config.yaml
n_kv_head: 2
d_mlp: 768
vocab_size: 2876
norm: "rmsnorm"
norm_place: "pre"
qk_norm: true
tie_embeddings: true
init_std_up: 0.0518
init_std_down: 0.0
beta1: 0.93
lr_head: 0.0159
batch_tokens: 32768
steps: 8082
Each number is 128 + 32 x the weight over its row's rms, rounded and kept within 0 to 255. Layers, rows and columns count from 0. The size above them is the row's rms in percent of the matrix's.

# layer 12 attention key, 64x96, rms 0.181, rows 14-31, columns 0-95
size [ 87 101 106  87  88 103 106 115 103  79 118 104  96  98  93  86  94 100]
[[138 135  95 174 102 179 118  93 149 120 137 115  99 117 139 125 104  64  81 103  79 115 173  82 111 120  78 128 121 173 206 116 118 117 134 167 124 154  93  96  94 124 174 120  64  81 196 153 166 145 104 204  81  76 142 131  73 108 144 161  97 174 123 114 103 159 109 109 153 170 158 103  74  90 132 111 166 119  91 126  89 120 160 103 124 103 129 111 141 140 131 119 156 112 176 104]
 [ 76 112  60 147  59 133 148  99  54 106 106 135 102 106 104 162  91 146 117 144 131 137 128 129 122 145 143  94 165  93 117 130  74 130  72 146  71 132 178  47  59 138 112 115 190 137  98 122 122 139  73 169 161 101 124 204  70 113 111 128  88 119 195 135  97 139 118 127 157 146 111 121  95  69 101 149 145 169 114 129 133  87 136 136 115 162 156 112 117 113 128 163 108 127 139 137]
 [160 111 148  90 159  62  98 129 105 145  96 136 154  89 135 123  88 104 174 143 138 158 140  88 218 131 163 140 110 104 152 198 105 164  90 126 167  94 156 116 122 111  99 152 134 122 104  91 160 134 120 183 142  73  85 100 141 168  97 141 119 140 173 112 159 141 109  88 127 157  63 108  85 127 106 155 139  69 146 109 146 151 181 175 178  94 140 106 124 150 120 103 208  83 127 127]
 [150 100 110 101  94  72  98 149 141 145 167 150 102 111 147 149 109 164 137 146 121  95 139  91 117 136  46 140 119  99 129 135  58 114 115  68 155 101  96 214 148 154 162 113  98 183  68 147 169 149 146 127 103 102 112 123  88 106 102 118 115 168  86  92  73 186 118 164 154 149 113  91 126 151 105 130  81  95 113  72 124 102 132 170 145  71 188 133 130 146 108 134 153  97 178 130]
 [159 124 157 232 133 114 138 142 188 160 155  92 158 153 107 126 187 127  93 141 150  97 150  98 140 107 125 146 145 163 132 149 120 115 107 121 129  99 118 111  98 140 135 198 158 182 151 118 130 168 157 139 127 153 112 115 172 122 115 112 154 153  28 127 110 102 108 130  91  84 152 122 167 131 106 142 104 145 137  81 107 211  76  91 196  79 162 119  79  89 131 106 147 129  96 136]
 [163 145  91 116  91 156 137  77  62 122  91 143 164 115 162 133 109 143 141 156 123 162 142 180 108 145  86 113 209  94 146 168 148  84 158 125  67 147 139 118 105 107 128 120 115 102 129 139 147 117  90 143 130 148 110 165 123 158 181 162 153 161 203 155 122  88 147 165  84 151 183 115  49 137 146  67 177 134 153 139 153 159 131 120 106 161 124 160 166 136 124 173  50 127 109 132]
 [132 123 126 152 134  89 106 127 156 181 181  89 150 152 144  82 143  48 126 177 126 122 112  82  72  98 119  90 153 125 156 163  77 170 112 108 160 125 102 163 165  95  87 100 145 118 108 106 107 138 128 150 181 130 129 125 124 122 111 187 131 169 123 171 143 134 141 140 170 154 158 156 111 155 120 192 100 117 141 110  98 200  98  75 105 113 156 121  91  77 152 107 197  51 109 103]
 [ 83 156 117 126 121 145 175 126  93 154 130  93 151 129 124 111 127 118 125 164 129 135 121  72 134 114 151  88 112 153 125 194 175 177  80  85  47 130 129 168 106  80  71 132 155 114  48  73  97 114 138  88 195 159  89 149 164 155 109  85 160  94 146 156  94 133 126 140 119 147 127 179 107 120 136 152 191 124 145 171  87 139 140  77 157 152 137  97 130 124 137 106 134  70 133  76]
 [113 158 142  80 112 150 190 203  91 149 140 102 179 107 148 130 132 144 156 154 135  99 130  98 124 151 103  94  92  82  88 123 124 154 101 173 118  61 160 150 114 163  98 122 132 163 117 110 154 122 145 191 155  94 158  93  67  71 130  91 149 172 155 100 130  95  90 139 191  85  88  92 115  98 137 144 119 146 134  98 151 126 126 139 186  96 173 106  48 133  94 118 136  80 102 111]
 [145 116 167 117 103  94 126 181 166 169 154  97 157 139 113  92 157 141 154 147 223 138 162 122 200 137 167 137 140 109 112  90  76 144 160 158 147 150 116 176 145 146 139 200  93 133 133 124 110 127  86 117  78 102 100  43 143 101 125 182 125 104 139 152 120 124 174  39 107 103 104  94 149 152  93 124 196 116 124  95 129 111 120 136  71  96 111 125 157 120 130 139 102 106 100 137]
 [128 108 148 164 127  87 255 157 137  87 159 107  98  88 121 147 160 105 128 183 160  89  70  52 132 150 155 113 100  48 115  78 140 117  97 116 103  92 152 161 157 108  90 128 168 164 130 112 156 137 140 130 161 154 106 139 138 145 134 116 106 132 156  92 131 135 122 126 191 161 106 111  93 139 149 133 101 116  97  82 108 123  97 104 150 140 189 154 113 156  89 122 114 109 115 128]
 [ 97 128 142 106 121 152 134 144  79 122 150 135 155 159  98  61 111 142  74 112 126  85  94  83  86 154 133 159 109 156 105 141  86 163  90 138 102 108 133 150 146  91  50 140 124  68 117 182  87 154 122 120 172 219 144 154 157  75  84 122 143 118 160 167  83 124  65 126 125  93 121 179 114 138 129 150 141 101  94 157 127 121  51 132 120 143 163  63 149 121 164 138 100 122 118 100]
 [ 93 117 125 145 121  73 108 138 125 154  81 121 170 134 150 128 146 100 144 225 125 132 146 113 127 113 149  99 121 142 118 137 188 175 107  95  95  80  63 150 147 130 111  71 133 123 100 117 167  69 145  99 194 124  53 120 108 116 127 160 163 134 105 102 175  92 146 102 135 178  99  59 138 143 168 121 142  62 146 149 105 134 135 106 107 195 177 119 119  81 152 160 145 110 156 107]
 [105 118 122 128 108 109  86 114  97 193 174 128 111 141 212 139  83  77 135 148 131 140 116 108 175 139 137 147 124 125 124 171 153 184 101 102 126 108 143 125 134 143 131  53 172  97 186  75 132 114 143 118 141 110  94  99 155  94 153 104 103 162 109 115 127 164  94 130 101 114  90 144 165 132  86 166 130  39 158  96 107 184 118  88  96 146 134 156 120  61 200 185 133 119 113 130]
 [ 71 121  91 131 130 100 173  66 132 155 183 122 181  66 166 134 129 128 117 133 101 114 103 177  76  80 107  89 116 133 158 113 112 208  81 139 107 129 190 116 120  64  81  33 134 104  99 141 134 136 101  86 163 155 140 136  92 159 136 156 132 117 103 141 136 102 143 174 131 140 121 162 114  71 149  95  90 130 124 141 114 101 153 103 135 177 175 109  87  83 144 160 134 115 137 131]
 [105  96  90 203 141 148 161 128 160 140 176 116 114  65 197 105 163 128 109  69 145 104  97  67 123  88 101 104 110 163 142 168 118  94 156 108 121 126 100 128 190 123 110 120 166  80  99 166 124  81 146 129  91 133 139 146 148 130 174 172 150 196 113 127  72 163  91 137 186  96 140  96 137 111 159 112  80 116 135  90 144 141 189 130 134 145 130 166 112  81 151 119 151 113 163  80]
 [123 129 118 143  87 204 177 153  99 167  60 122 169  94 111 182 115 109 179 149 142 140 128 103 139 166 187 184 147  76 115 119 141 110 107 139 153 100 132 114 130 107 154 165 131 136 105 166 110 130  92 158 155 177 125 168 134 174 124 136 156 116 166 120  94  46 125 143 153 138  72 127 128 139 126 179  94  75 182 187 117  66 139 131 158 121 132 142 135  99 174 133 120 102 185  85]
 [127 119 160 181 128  82 131 164 171 199 160 105 173 151 160 114 127 139 109 162 137 157 119 130 183 154 118 139 195 127 139 131 105 181 106 138 143 113 125 173 184 163  86  79 103 108 144 104 144 156 180 118 116  48 118 142 151 137  67 109 115 163 136 159 175 143 111 136 141 146 106 116  62 157 105 143 139 140 141 127  90 148 161 152 167 142 134 119  72  26 133 110 171  91 113 135]]
# layer 12 attention query, 64x96, rms 0.201, rows 15-31, columns 0-95
size [100  94  92  95  98  86 101 114  85  73 115 117 111 139 114  90 100]
[[ 75  98 123  81  90 158 116 143  69 112 100 129  92 124 168 136 133 133 180 100 171 141 107  97 149 131 120 147 149  83 132 115  86 100 117 194 114  76 158  75  61 111 123 152 174 121 115  95 118 143 150 103 159 133 193 137  92 157 128  79 120 147 179 162 111  81  99  94  74 107 111 102  61  94 118 108 127 159  71 133 142 130 167 155  75 156 162 148 165 153 127 156 121 125  69  97]
 [ 81 102 133  74 161 104  80 202 117 148 135 130 146 100 159 121 134  96 136 166 165 135 148 159 173 166 147 147 135  91 113 162 117 122  79 134 129  96 156 130 119 125  90 129 143 133  77 129 153 117 174 166 105  80 104  64 139 188  93 122 159  99 224  91 134 117  58 140  82 134 116 154 118 168  32 189 116 134 143 142 128 124 154 110 123 139 129 140  97 166 134 139 152  91 150 155]
 [172  84 127 175  98 105  81 103 129  95 126 165 142 109 174  91 104 164  45 127 122 104 161 127  85 128  61 159 132 154 133 119 120 157  97 104 153  70 111 178 159 162 122  70 137 149  54 170 159  73 155 172 116 189 109 102 154 150 163  97 147 166 154 138 144 175 120 102 182 117 114 117 141 134 130 123 106 111  91 176 157 129 144 180 127 128 165 114  96 177 103 148 123 167 125 134]
 [165  91 141 130 176 114 100 155 139 129 190  57 167 179  83 142 124 166 105 170 143 157 105 135 110  82 103 158 115 230 156 112 119 106 130 125 162  94 106 147 140 126 192 137 153 136 149 120 146 181 140 135 131 140 114 117 168 121  87 106 175 139  92  93 138  96 132 116 124  70 168 166 129 163 136 118  58 108 125  98  99 193  87 129 103 112 125 128 160  91 160 106 178 119 165 179]
 [192 163  96 144  90 146 168 131  83  89  77  69 111 135 147 147 124 155 157  94  92 134 144 135 107 129 116  55 197  89 123 126 124 108 202 110 121 167 113 129 147 113 157 111  27 162 114 153 131  85  99 109  80 156 113 133  94 120 142 161 128 189 122  94 158 107 162 131 123 174 143 133 115  99 164 130 170 109 157 156 162 103 180 138 131 185 117  95 135 160 163 150  99 163 140 132]
 [ 93 127 114 169 109 118 168 132 158 137 195  73 142  75 113  89 154 140 118 146 137 127 133  73 149 106  95  94 106  97 130 152 130 136 128  69 141  87 129 159 182 123  34 130 126 103 121 137 154 137 159 108 172 155 102 115 139  96 140 158 131 211  85  82 140 119 138 118 168 139 154 113 133 142 111 177  91 114 146  83  90 152 131  82  99 105 198 136  87  46  98 114 158  83 116 136]
 [ 89 139 109 122 137 117 184 193 107 156 148  92 184 136 129 106  61  98  89 146 125 114 111  95 105  96 137 109 138  81 161 159 132 168 107 122 168 133 119 180 123  59 107  98  90  94  85 132 132  92  61 109 187 159 115 157 176 144 108 174 119 116 124 149  83 101 106 148 177 125 129 135  61 135 139 166 199 130 116 161  91 157 129  86 169 160 156  95 133 101 163 119 152  80 122  99]
 [ 97 152 142  90 115 150 191 171  85 160 130 141 156  82  94  84 100 146 124 133 123 107  83 131 134 137 127 148  88  94  90 147 144 174 130 118 108  86 162  86 149 112 122 146 119 160  98  56 132 115 112 151 145  59 111 144  83  93  44  83 125 215 134  71 127 126  81 120  99 154 140  69  91 130 167 136 142 189 194 148 156 156 132 142 162 136 108 111 121 115 128 110 139 165 148 138]
 [116 169 121  94  85  95 132 187 169 122 134  57 125 124  95 161 157 112 166 186 172 123 191 106 150 154 166 196 168 127  69 100 125 131 127 102 175  60 192 123 147 189 153 149 142 136 141 182 141 118 104 153 116  91 133 128 137 114  94 136 211 123 153 123 131 120 171  83 130 178  97  95 133  79 130 120 141 123 141 133 124 140 132 134 139  60  88 133 161 113 160 154 135 119 138 161]
 [ 89 115 149 124 127 104 185 164 152  76 133 159  79  98 179 148 122 116 115 150 148  67 119  97 111 164  97 107  81 202  99  43 126 104 101 123 123 104 172 151  98 116 141 125 164 154  94 145 153 186  97 173 133 106 160 142 107 156 125  67  97 131 128 111 124 133 168 118 116 125  93 119 164  77 175 139  90 179  96 101 130  81 107 157 171 207 122 141  81 162 123 129 137 155 159 121]
 [118 127 160 141 102 112 124 199 151  96 149 107 149 154  93  82 123 130 109 105 139 127 100 112  91 143 101 146  85  98  71 104  64 108 125 138 115  77 106 130 125 118 128 160 102  87  70 142  86 180 147 160 128 183 185 105 128 121 104 124  93 156 133 229  70 179 140 124  81 109 151 204 117 103 126 116 108 160 102 147 122 155  56 182  94 103 160 100 110 147 136 122 142 140 146 118]
 [193 101 139 189 145 123 117 135 150 127 122 166 119  77 137 143 123 121 184 229  89 120 186 107  99 119 150 136 155 175 136 106 196 124 148  74 170 131 113 134 153 163 107  94  91  96 142 141 160 133 106 152 122  94 139  87 131 112 157  84 140  90  91 130 136 157  89 189 126 103 111 100 103 162 135  98  91 150 136  96 105 132 111 150  78  41 120 168 165 115 117 116 179  94 102 139]
 [195 203 169 105 167 108 143 167 132 167 123 180 141 132 163 135 145 107  55 150 135 121  80 119  96 161 131 138 163 100 152 158 123 130 129 119 130 114 128 144 166  72  97 127 147  97 118  84  56 147 127 147 180 145 128 125 112 144  97 154  54 145  76 100 146 125 112 101 151 158 185 151 100 155 115 181 165 160 121 183  93 155 134  76  90 187 139  77 143  88 115 136 141 114 133 152]
 [114 114 124 112 168 130 162 108 121 152 133 112 150 134 156 129 118 153 123  67 174 147  83 101  81  73 123 155  66 168 139 125 148 131  90 134  99 133 147 137 146  63 119 120 142  85  53 157 138 165 138 168 128 191 140 146 176 136 123  90  51  97 102 174 124 169 110  70 138 129 178 124  61 135  79 138 105 184 123 120 142 152 115 123  79 130  68 137 137 158 151 185  88 106 120 101]
 [190  72 107 144 108 115 124 181  88  81 119 154 123  67 118 151 157 127  95 189 134 111 131  98  89  91 138 111 153 141 211 142 124  97 130 149 134 116  99 116 121 115 158  91 127 186 123 155 112  63 162 192 140 162 153 128 114 195 225 129 139 174 127 151 187 124  94 168 109 121 107 107 164 122 131  74  85 105 127 163  98 119 114 145 100 109 145 146 119 136 105 182 121 119 137 115]
 [147 166 161  61 135 137 142  91  87 173  52 176 166  93  67 168 108 106 132 158 150 144 185 133 167 141 116 148 144 102 135 162 170 138 171 167  94 113 159 182 183 111 159 142 173 135 161 139 105 192 140 139 128  84  85  92 106 144 106 141 168 131  99 139  99 126 127  79  82 171  76 110 165  97 143 175  51  96 148 117 126 153 112 125 144 130 103 158 132 127 102 126 140 134 159 126]
 [ 78 119 140 142 140 102 157 152 147 170 168  65 161 137 118 101 145 132 132 147 114 127 127  96 162 117 110 144 169  59 166 146  56 168 108 112 129  88 176 175 145 147  90 143 138 115 128 134 156 135  96 162 184  88  86  97 208  92  92 124 114 111  75 127 201 114 131  90 126 120 139 115 126 142 112 155 189 136 138  91  97 124 108 174 185 176 144 126 100 101 120 129 182  60 115 142]]
# layer 12 attention value, 64x96, rms 0.214, rows 0-18, columns 0-95
size [ 81 112  86 100 102  97  97  95 102  98  92 100 102 104  95  96  99  88  91]
[[137 166 141 105 141 129 114 111 104 161 121 170 121  91 154 155  81 139  75 144 113 159 120 161  98 179 145 153 171 115 182 127 135 198 134 173  67 121 116 113  94 130 147 135 105 120  72 170  98  93  81 163 135  31  89  86 138 163  75 105 166  67 154 174 122 126 140 102 128 142 134  97  87 181 117 127 112 101 168 157 135 154 137 108  78 106 135 136 135 121 117 120 114  74 111  59]
 [148 166 134 143 153 156 117 103 165 144 165 179 156  99 126  77 129 123 104 125 104  67 143 185 103 100 152 186  73 135 123 160  55 141 141  95 112 109 173 116 143 140 111 134 122 151 137 142 154 117  89 149  65 117 125 198  82 104 116 119 122 119  98 124 128 154 111  56 141 190 149 105 124 123 170  91 161 117 137 152 192  97 133 145 187 120  92  81 142 105 151  76 148 202 159 124]
 [ 97  77 114  76 106 137 112 110 146 149  97 109  83 199 108  86 128 143 104 161 134  99 104  72  81 189 150  50 121 146 117 119 102 131  98 184 106  92 154  76 117 131 155 136 108 109 111  72  62 112 172 147 156  90 109 219  78 169 157 134 128 123  86 160 154 109 142 143 154 144  98 146  90  94 136 126 147 116  97 136  93 115 148 117 173 147 182 152 114 149 141 148 109 145 162 110]
 [ 77 110 160 114 167  94 141 143 179 163 167 130 102  93 185  94 168 143  91 135 121 192 117 158  74 126  78 116  96 112 114 103  68  71 154 103  89 102 124  93 167 191 148 182 133 104  93 109 178 146  86 129 119 148 169  73 110 157 117 128 105 100 157 161 126 102 132 111 152 108 157 126 185 150 168 112 129 119 152  98  97 117 108 119 127 100 132 129  75 124  86  71 149 131  56 105]
 [115 112 150 109  81 121  93  94 151 158  90 134 137 123  85  64 109 170  52 171 138 156 212  89  93  67  95 182  90 112 144 152 100 147 205 100 134 108 119 160 134 144 164 101 143 194 121 133 110 144 159 150 147 110 158 148 186 100 115  57 136 130 120 117 134 161 118 108  87 154 145 123 138  74 104  88 141 159 174 161 165 135 144 145 130 141  84 119 123 130 105 101 138 172 138  94]
 [169  79 110 103 113 130 145  85 104 138  95  76 148  81 181 130 135 156 118 121 155 137  93 113  91  78  72 124 100  72  88 126 116  91  65 208 172  58 178 153 112 115 127 128 114 136 107 127 119 139  95 175 160 174 153 107  83 111 154 127  99 109 135 192 121 150 173 129 112 153 113 106 156 153  94  96 159 182 177 118 127 155 135  78 101 199 139 151 132 152 124 119 151 117 163 134]
 [128 103 161 128 110 136  83 144 183 138 160 148 119 111 135 128 161 121  78 118 126 127  98 129 104 127 104 195 120  80 158  83 187  90 152  95 145  84 158 105 144 105 185 169  93 170 132 143 133 172 124 148  81 100 138 114 118 220  97 115 139 182  97 121  92  86 151 126  37 132 117 103 157  95 155 105 146 115 182  98 154 157 130  97 179 109 109 132 138 178 158 150 119 171 135  78]
 [116 130 101 159 171 144 113 128 134 133  42 132 139  87 118 114 132 104  87 133 147 117 131 116 166  83 161 114 167 122 119 138 125 157 134  85 132  84 130  99 104 106  96 160 111 114  86 112  95  47 161 139 129 135 139 116 147 165 192  91 148 109 118 110 141 160 121 133 131  85 124  59 176 112 133  95 102 197  59 132 137 138  63 164 101 157 184 138 167  70  51 126 178 123 154 143]
 [182 146 166 128 123 121 154 137 142 106 155 138 134 111 103 177 128  97 113  99 113 109 124 141 125  49  94 148  88 131  93 124 167 132  98  93  76 109 137 159 147  91 157  98 135 106 103 121 180 120 127 100 111 152 168 144 133 147 161 127  93  98 118 139 139 100 173 110 148  86 114 114 130 113  86  65  97 159 122 192 111  96 160 158 190  92 178 133 147 143 157 116 131  76   0 150]
 [163 177 181 122 123 141 111 116 152 114 144 132 106 157 147  97 122 140 193 147 102 137 118 112 116 143 150 126  69 139 110  84  87 216 153 128 110 145 108 109 124 150 122 153 100 104 161 120 136  90 158  86  98 143  64  62 105 129 147  88 129 130 132 106 121 145 156 148 120 114 114 182 119 117 124  56 112  97 119 122 123 103 141 174 176 151  45 111  72 123  77 109 132 234 155 105]
 [165 106 197  85  79 137  81 133 104 157 134 111 146  74 136 205 152 157 110 103 120 110 176 143  75 139 161 104  97 107 155 143 110 131 151 106 100 167  99 152 134 104 111 138 157 152 167 135  65 133 144 123  76 122 178 160 121 113 102  88  91  95 119 117 116 139 138  65 144  87 113 109 134 113 156 121 102 225 189 156 130 148  95 123 116 169 111  68  96 113 136 111 108 147 119 197]
 [ 94 119 135  80 173 111 109  74 161  96  97 163 155 117  96 150 155  94 119 168 146 159 111  90 114  88 106  98 100 168  85 133  99 121 111  75 130 122 120 184 127 154 123 125 137 175 110 106 123 136 114 126 148 101 157 130  75 148 132  65 112 112 168 190  96 107 160 140 178  64 146 117 140  48 172 140  81 153 181 110 169  74 140 127 100  86 112 100 141  64 142 117 132 170 173  97]
 [113 153 137 233 135 145 153  89 161 125 157 136 184 117 181 143 144 133 123 106 104 143 144 126 169 201 193  94 153 103 156  83  99 106 109 158 122 125 100 134 150  86 116 119 127 136 150 122 130 118 170 173  99 123  88  91 144  96 121 113  41 175 107 166 129  92 133 119 186 108 118 179 158 117 123 183 184 123 139 118 147 137 129 181 137 148 127 128 135 149  97  97 163 159  56 157]
 [ 60 136  93 141  47 180 148 156 161  84 101 158 119 115 148 130 171 174 141 137 102 108 161 139  82 114 136 122 164 113 106  96 135 169 102 153 154 122 134 124  83  79 140 192 147 155 174 101  60  84 147 138 116 126 118  91  98 122 158 166 154 108 164 148  80 140 171 158 144  57 148 121 127 130 177 115 101 117 143 117  62 122 117 183 141 160 115 121 127  82 137 145 191  96 147  82]
 [117  88  85  96 144 169 159  74  58 143 134  90 153  80 124 145 158 127  68 151 111  85 142 104  88  56  96 185  88 160 156  90 143  87 113 129 127 130 134  92 125 107  93 146 161 117 116 176 158 121 113 116 119 151 149 123 157 137 135 118 148 149  69 143 172  93 102 107 108  84 119 126 178 121  85 103 121  91 142 102 151 151 180 187 121 113 141 178 133 125  90  62  60  93 154 151]
 [122  99  78  78 154  66  61 177 107 148 107 117 153 176 121 191 110 195 125 116 100 135 131 114 115 146 146 106 114 147 134 145 130 112 118  91 110 109  91 133 122  88 167 150 121 117 150 185 142 148 163 106 152 128 104 113 112 135  61 123  75 194 138 183 179 142 127  77 173 139 154 109  82 168 167  69 133  80 108 156  76 135 140 140 111 173  83 105 104 143 135 165 154 163 112 159]
 [140 168 190 149 138  93 101 134 159  96 162 101 179 188 111 165 150  87 108 106 167 152 113 157 115 208  76 137  85 138 138 126 138 100 125  97 101 127 143 134 174 142 142 128 128 132 143 178 111 157  86 128 100 110 103  94 118 103 165 162 106 144 172 122 176 151 104  77 104 108 123 176 151 114 160 109 156 120  96 101 197 173  75 184  91 113 128 179  61 108  82 143 132 160 137 168]
 [133 116 103 129 127  91 175  92 129  76 136 125 112 162 102 152  73 159 145 122  59  92 109 109 128  82 125  85 101 132 159 107 138 123 168 136 101 116 138 101  88  75  43  49 141 138 146  96 124 110 108 174 141 151  94 118 143 133 180 108 164 141 183 128  93 110 161 130 151  85  63 132  87 112 179 178 165  89 115  89 108 183  80 113 113 120 120 171 118 130 125 140 161  66 119 139]
 [142 184 128 157 146 125  76 119 140 144 222 119 153 127 132 118 120 134 100 174 229 153 151 125 128 105 125 125 120 146 189 131  78 150 129 124 111 128 113  92 133 172  79  94 135 120 127 117 107 110 138 122 109 145 131 174  76 132 101 106 131 137 155 153 123  26  87 192 154 119  98 129 110 137 121 102 112 161 181 119 119 158 143 186  89 139 132 139 232 109 149 140 120 112 100 135]]
# layer 12 attention output (transposed), 64x96, rms 0.176, rows 0-17, columns 0-95
size [ 78 107  91 112  97 101  96  94  98 100  97 100  94 112  97  96 108  95]
[[109 118  89 115 154 106 145 154  92 149  77 156 188  63 102 173 142 155  90 100 144  73 157 124 114 133 125  54 117  73 165  92 134 143  82 118 142 143 202 194 135  95  99 114 153 138  99  97 136 103 126 133 113 182 111 124 137 149 127 108 124 155 169 115 109 101 160 183 182 176  89 132  96  91 140 105 159 121 190 112 140  69 129 124 126 105  99 116 114 163 107 147 125 163 189  83]
 [156 128 149 158 150  71 104 125 176  98 118 169 125 170 170 147 180 167 181 163 174 135 130 142 195 160 104 194 113  39 116 106 159 156 163 132 104 176 123 110 170 145 157 135  72  76 173 154 155 130  97 117  92 122 108  86 134 143  77 165 132 130 101  99 195 185 118 101 154 145 136 158 139 139 111  75 131  88 119 111 162 141 157 144 165 120 116 153 123 129 110  97 121 135  98 166]
 [155 139 112 136  92 134 128 129  91 165 136 123 169 157 134 125 111 118 198 146 110 115 116  90 132  92  94  62 135 223 136 103 146 139 146 123 110 130  86 129 150 151 142  86 108 194 139  83  81  93 101  96 105 159  77 143 102 125 134 130 107 189 119 114 190  96 126 165 135 166 179 161 181 125 182 175  94 174 153 119 122 181 147  86 103 145 110 150  85  84 162  93 123 133 177 134]
 [105 136 163 117  64 141  45 132  91 115 129 121 137 165  90 158 137 130 164  59 167 163 121 134 107 141 127 149 138  65  72  87 175 124 111 127 151 130 178 115 124 166 162 182 111 121 146 148 126 140 102 112  89 136 119 139 144 106 126 131 163 116 157 138 106 146 136  84  95 189 164 145  86 109  96 128 181 121 151 150 198 114 152 196  91  99  84 131 148 136 121 141  71 202 169 100]
 [130  97  99 205 138 131 120 134 129 130 196 124 168 173 150 107 148 118 119  46 168 149  73 163 115 146  47 127 105  82 132  86  80  95 119 108  90 147 100 181 162 142 158 128 101 108 127 157 184 140 130 124 116 161 118 110 162 103 114 156 142 112 109 136 169 154 141 134 164 128 127 115  69 157 131 140 136 113 143  53  90 149 113 184 132  79 166 132 115 130  72  82 178 121 159 165]
 [151 117  62 125 105 136 100  77  84  98 179 153 135 137 151 190 124  82 169 151 100 139 123  89  79 123  82  99 141  41  90  96 160 114  94 133 116 143 106 155  62  89  76 101 186 117  84 158  73  82 126 119 160 121 139 131  64 111  86  90 114 137 132 139 154 178 119 176 103  87 128 121  74 142 110 130 120 131  79 146 150 122 132  78 109 134 139 126 103 169 156 153 121 127 106 115]
 [144  95 141 197  80 129 167 126  72  79 117 151 137 176 139  68  82 166 151 109  86 144 119 144  70 135 104 112 162  78 180 142 198 138 112 128 150 163 112 191 122  94 151 137  97 113 125 175 140 145 125 153  88 154 163 150 157  93 168 142 148 111  71  97  85 129 103 125 121  90 135 108  69 155 163  92 133  78 165  77 154  86 125 134 138 131 106  99 150 109  90 172 113 160 126  92]
 [ 79 154 157 103 139 144 115 176 135  71 135 136  88 146 105 117 172 167 133 161 150 164 137 131 156 150 156 153 212  78 127 101  72 122 106 157 171 158 110 127  86 127 117 138 152 125 145  66 130 172  97 101 141 138 189 159 136 144 156 151 138 120 182 154 164  93 157 145 122 114 126 147 108 143 103 196 141 143 107 105  47 123 135 100  59 113 136 162 165 154 177  72 104 103 120 186]
 [134 140 137  65 133 140  92 122 125  97 165 185 133  88 127 131 136 143 123 123 100 125 159 120 133 122 138 145 124 125 157 175 124 114 147 113 124 183 113 114 157  78 106 118  84 111 118 130 129 114 177 158  81 183 128  77 164 136 188 189 129  93 140 166  44 165 102  75 113  94 137 202 106 143 100 173 162 146 138 200 109 107  95 123 125  70 112 129 165 219 115 137 129 110 161 151]
 [139 128 187 152 135 140  89 161 155 125 136 112 131 169  80  95 141 121 116 113 176 157 141 108 163 170 154 155 117 179 104 154 140 137 169  93 128 137 117 133 157 131 140 165  92 101 166  95 143 159  77  63 126 103  85  99 150  82  61 106  90 119 107 128 199 147  97  81 100 161 100 108 109 142  96 115 153  61 153  84 134 160 133  97 175 100  69 110  94 101 180  76 134 188 154 130]
 [122 120 190 155 162 130 140 165 164 116 115 134 115 149 139 137 121 134  89  87 122 105 104  85 123  98  54 118  49  44 122 119 149 122 123 118 143  99  90 144 143 155 105 142  91  87 127  87 137 138 107 147 128 126 153  92 151  99 111  85 113 152  58 190  90 122 113  72 175 134 157 183 125 204 113 136  82  93  76 144 136 194  97 134 123 117 178 158  94 144 118 120 137 166 141 160]
 [ 62 126 111 146 148  79 176 105  93 118 154 112 131 168 137 131 134 110 174 110 139 140  69 149 152 155 121  77  63 122 139 107 164 120 139 167  69 168 148 126 110  90 150 106  62 156 130  97  72 137  96  49 132 123  98 139 104 106  87 169  99  75 151 176  88  91 142 128 156 181 150 150 113 147  71 176 161 111 108 164  93 146 109  94 107 117 152 147 149 111 130 163  96 141 186 117]
 [ 63 155 113  78 123 127 113 199 122 163 101 133 142  91 132 100 135 146 116 131 106 121 165 154 158 140 111 149  76 100 124 142  82 154 107 195 118  67 136 133  86 116  88 150 187  75 165 118  82 160 124 138 159 155 151 177 190 130 109  94 148 108 140 165 167 126 120  89 102 136 142 180  87 139 141 126 104 145 148  54 189 163 130 148 175 119  71 133 139  79 126 142 136  79 168 138]
 [ 84 124 155 104 150 118 141 160 134 206 152 117 184 154  89 118 104  74 148 194  93 105  91  89 132 155 128 102 196 117 145 125 159 137  77  99 151 131 134 148  83 106  59 133 124 151 112  97 123 157 143 134 169  97 135  97 116 146  90 124 120  90 136 164 169  83 136 127 132 147 109  86 140 124 113 181 193 160 182 121  77 154 152 114 143 192 132 102 117  38 142 141 120  84 140 133]
 [190  97  80 140 109 143  46 124 148 130 110 126 143  71 141  93 136 110 118  98  95 185 139 174  90 142 165 106 156  33 142 169 126  63  94 109  84 134  44  92 126 100 165 124  63 101 126 157  99 120 169 130 157 153 128 104 108 163 178 125 120 158 170 107 129 142  91 164 118 137  95 150 112 114 139 125 110 102 121 137 147 119 148 136  81 134 174 159 165 129 100 143 142 165  77 134]
 [145 124 144 137  92  65 189 180 111 103 187 140 114  96 176  71 141 133 102 128 106 101 111  66 102 148  71 174 105 154 119 102 109 146  93  73 170  93 117 158 137 122 142 131 122 151  93 164 115 135 140 164 118 160  54  85 137 170 119 134  99 145 149 145 169 177 104 121 115 197 138 126 156 125 119 170  90  96 111 127 171  84  65 132 140 117 146 103 101  83 124 134  70 153 156 174]
 [133 132 157 125 118 144  53 173 125  91 110 145  90 127 149  90 111 114 157 118 219 136 124 151 119 138 124 171  91 127  89 109 108 103 168 159 115 109 104 112 104 141 160 182 126 125 159 129 118 171 123 140  64 150 207 141 140 114 109  97 103 129 120 124 130 160 113  84  97  91 147  94 171 109 120  68  42  96 154 101 128 126 103 175 148 132 106 155 171  95 114 123  84 221 133  88]
 [ 70  93 143 108 158 115 128 137 114 116  75 123 157 123 116 136 127 115 145 166  94 108 113 144  64 148 145  73 103 248 124 129 143 162  74 115 141 117 127 111  75 109 125  92  89 116  78  84 134 137 103 113 159 151 139 160 136 118 118 114 107 139 143 118 151 118  73 214 113 108 171 143 100 131 176 123 121 214 146 178  78 137 148 113 146 166 182 104 128 118 147  74 145 101 141 139]]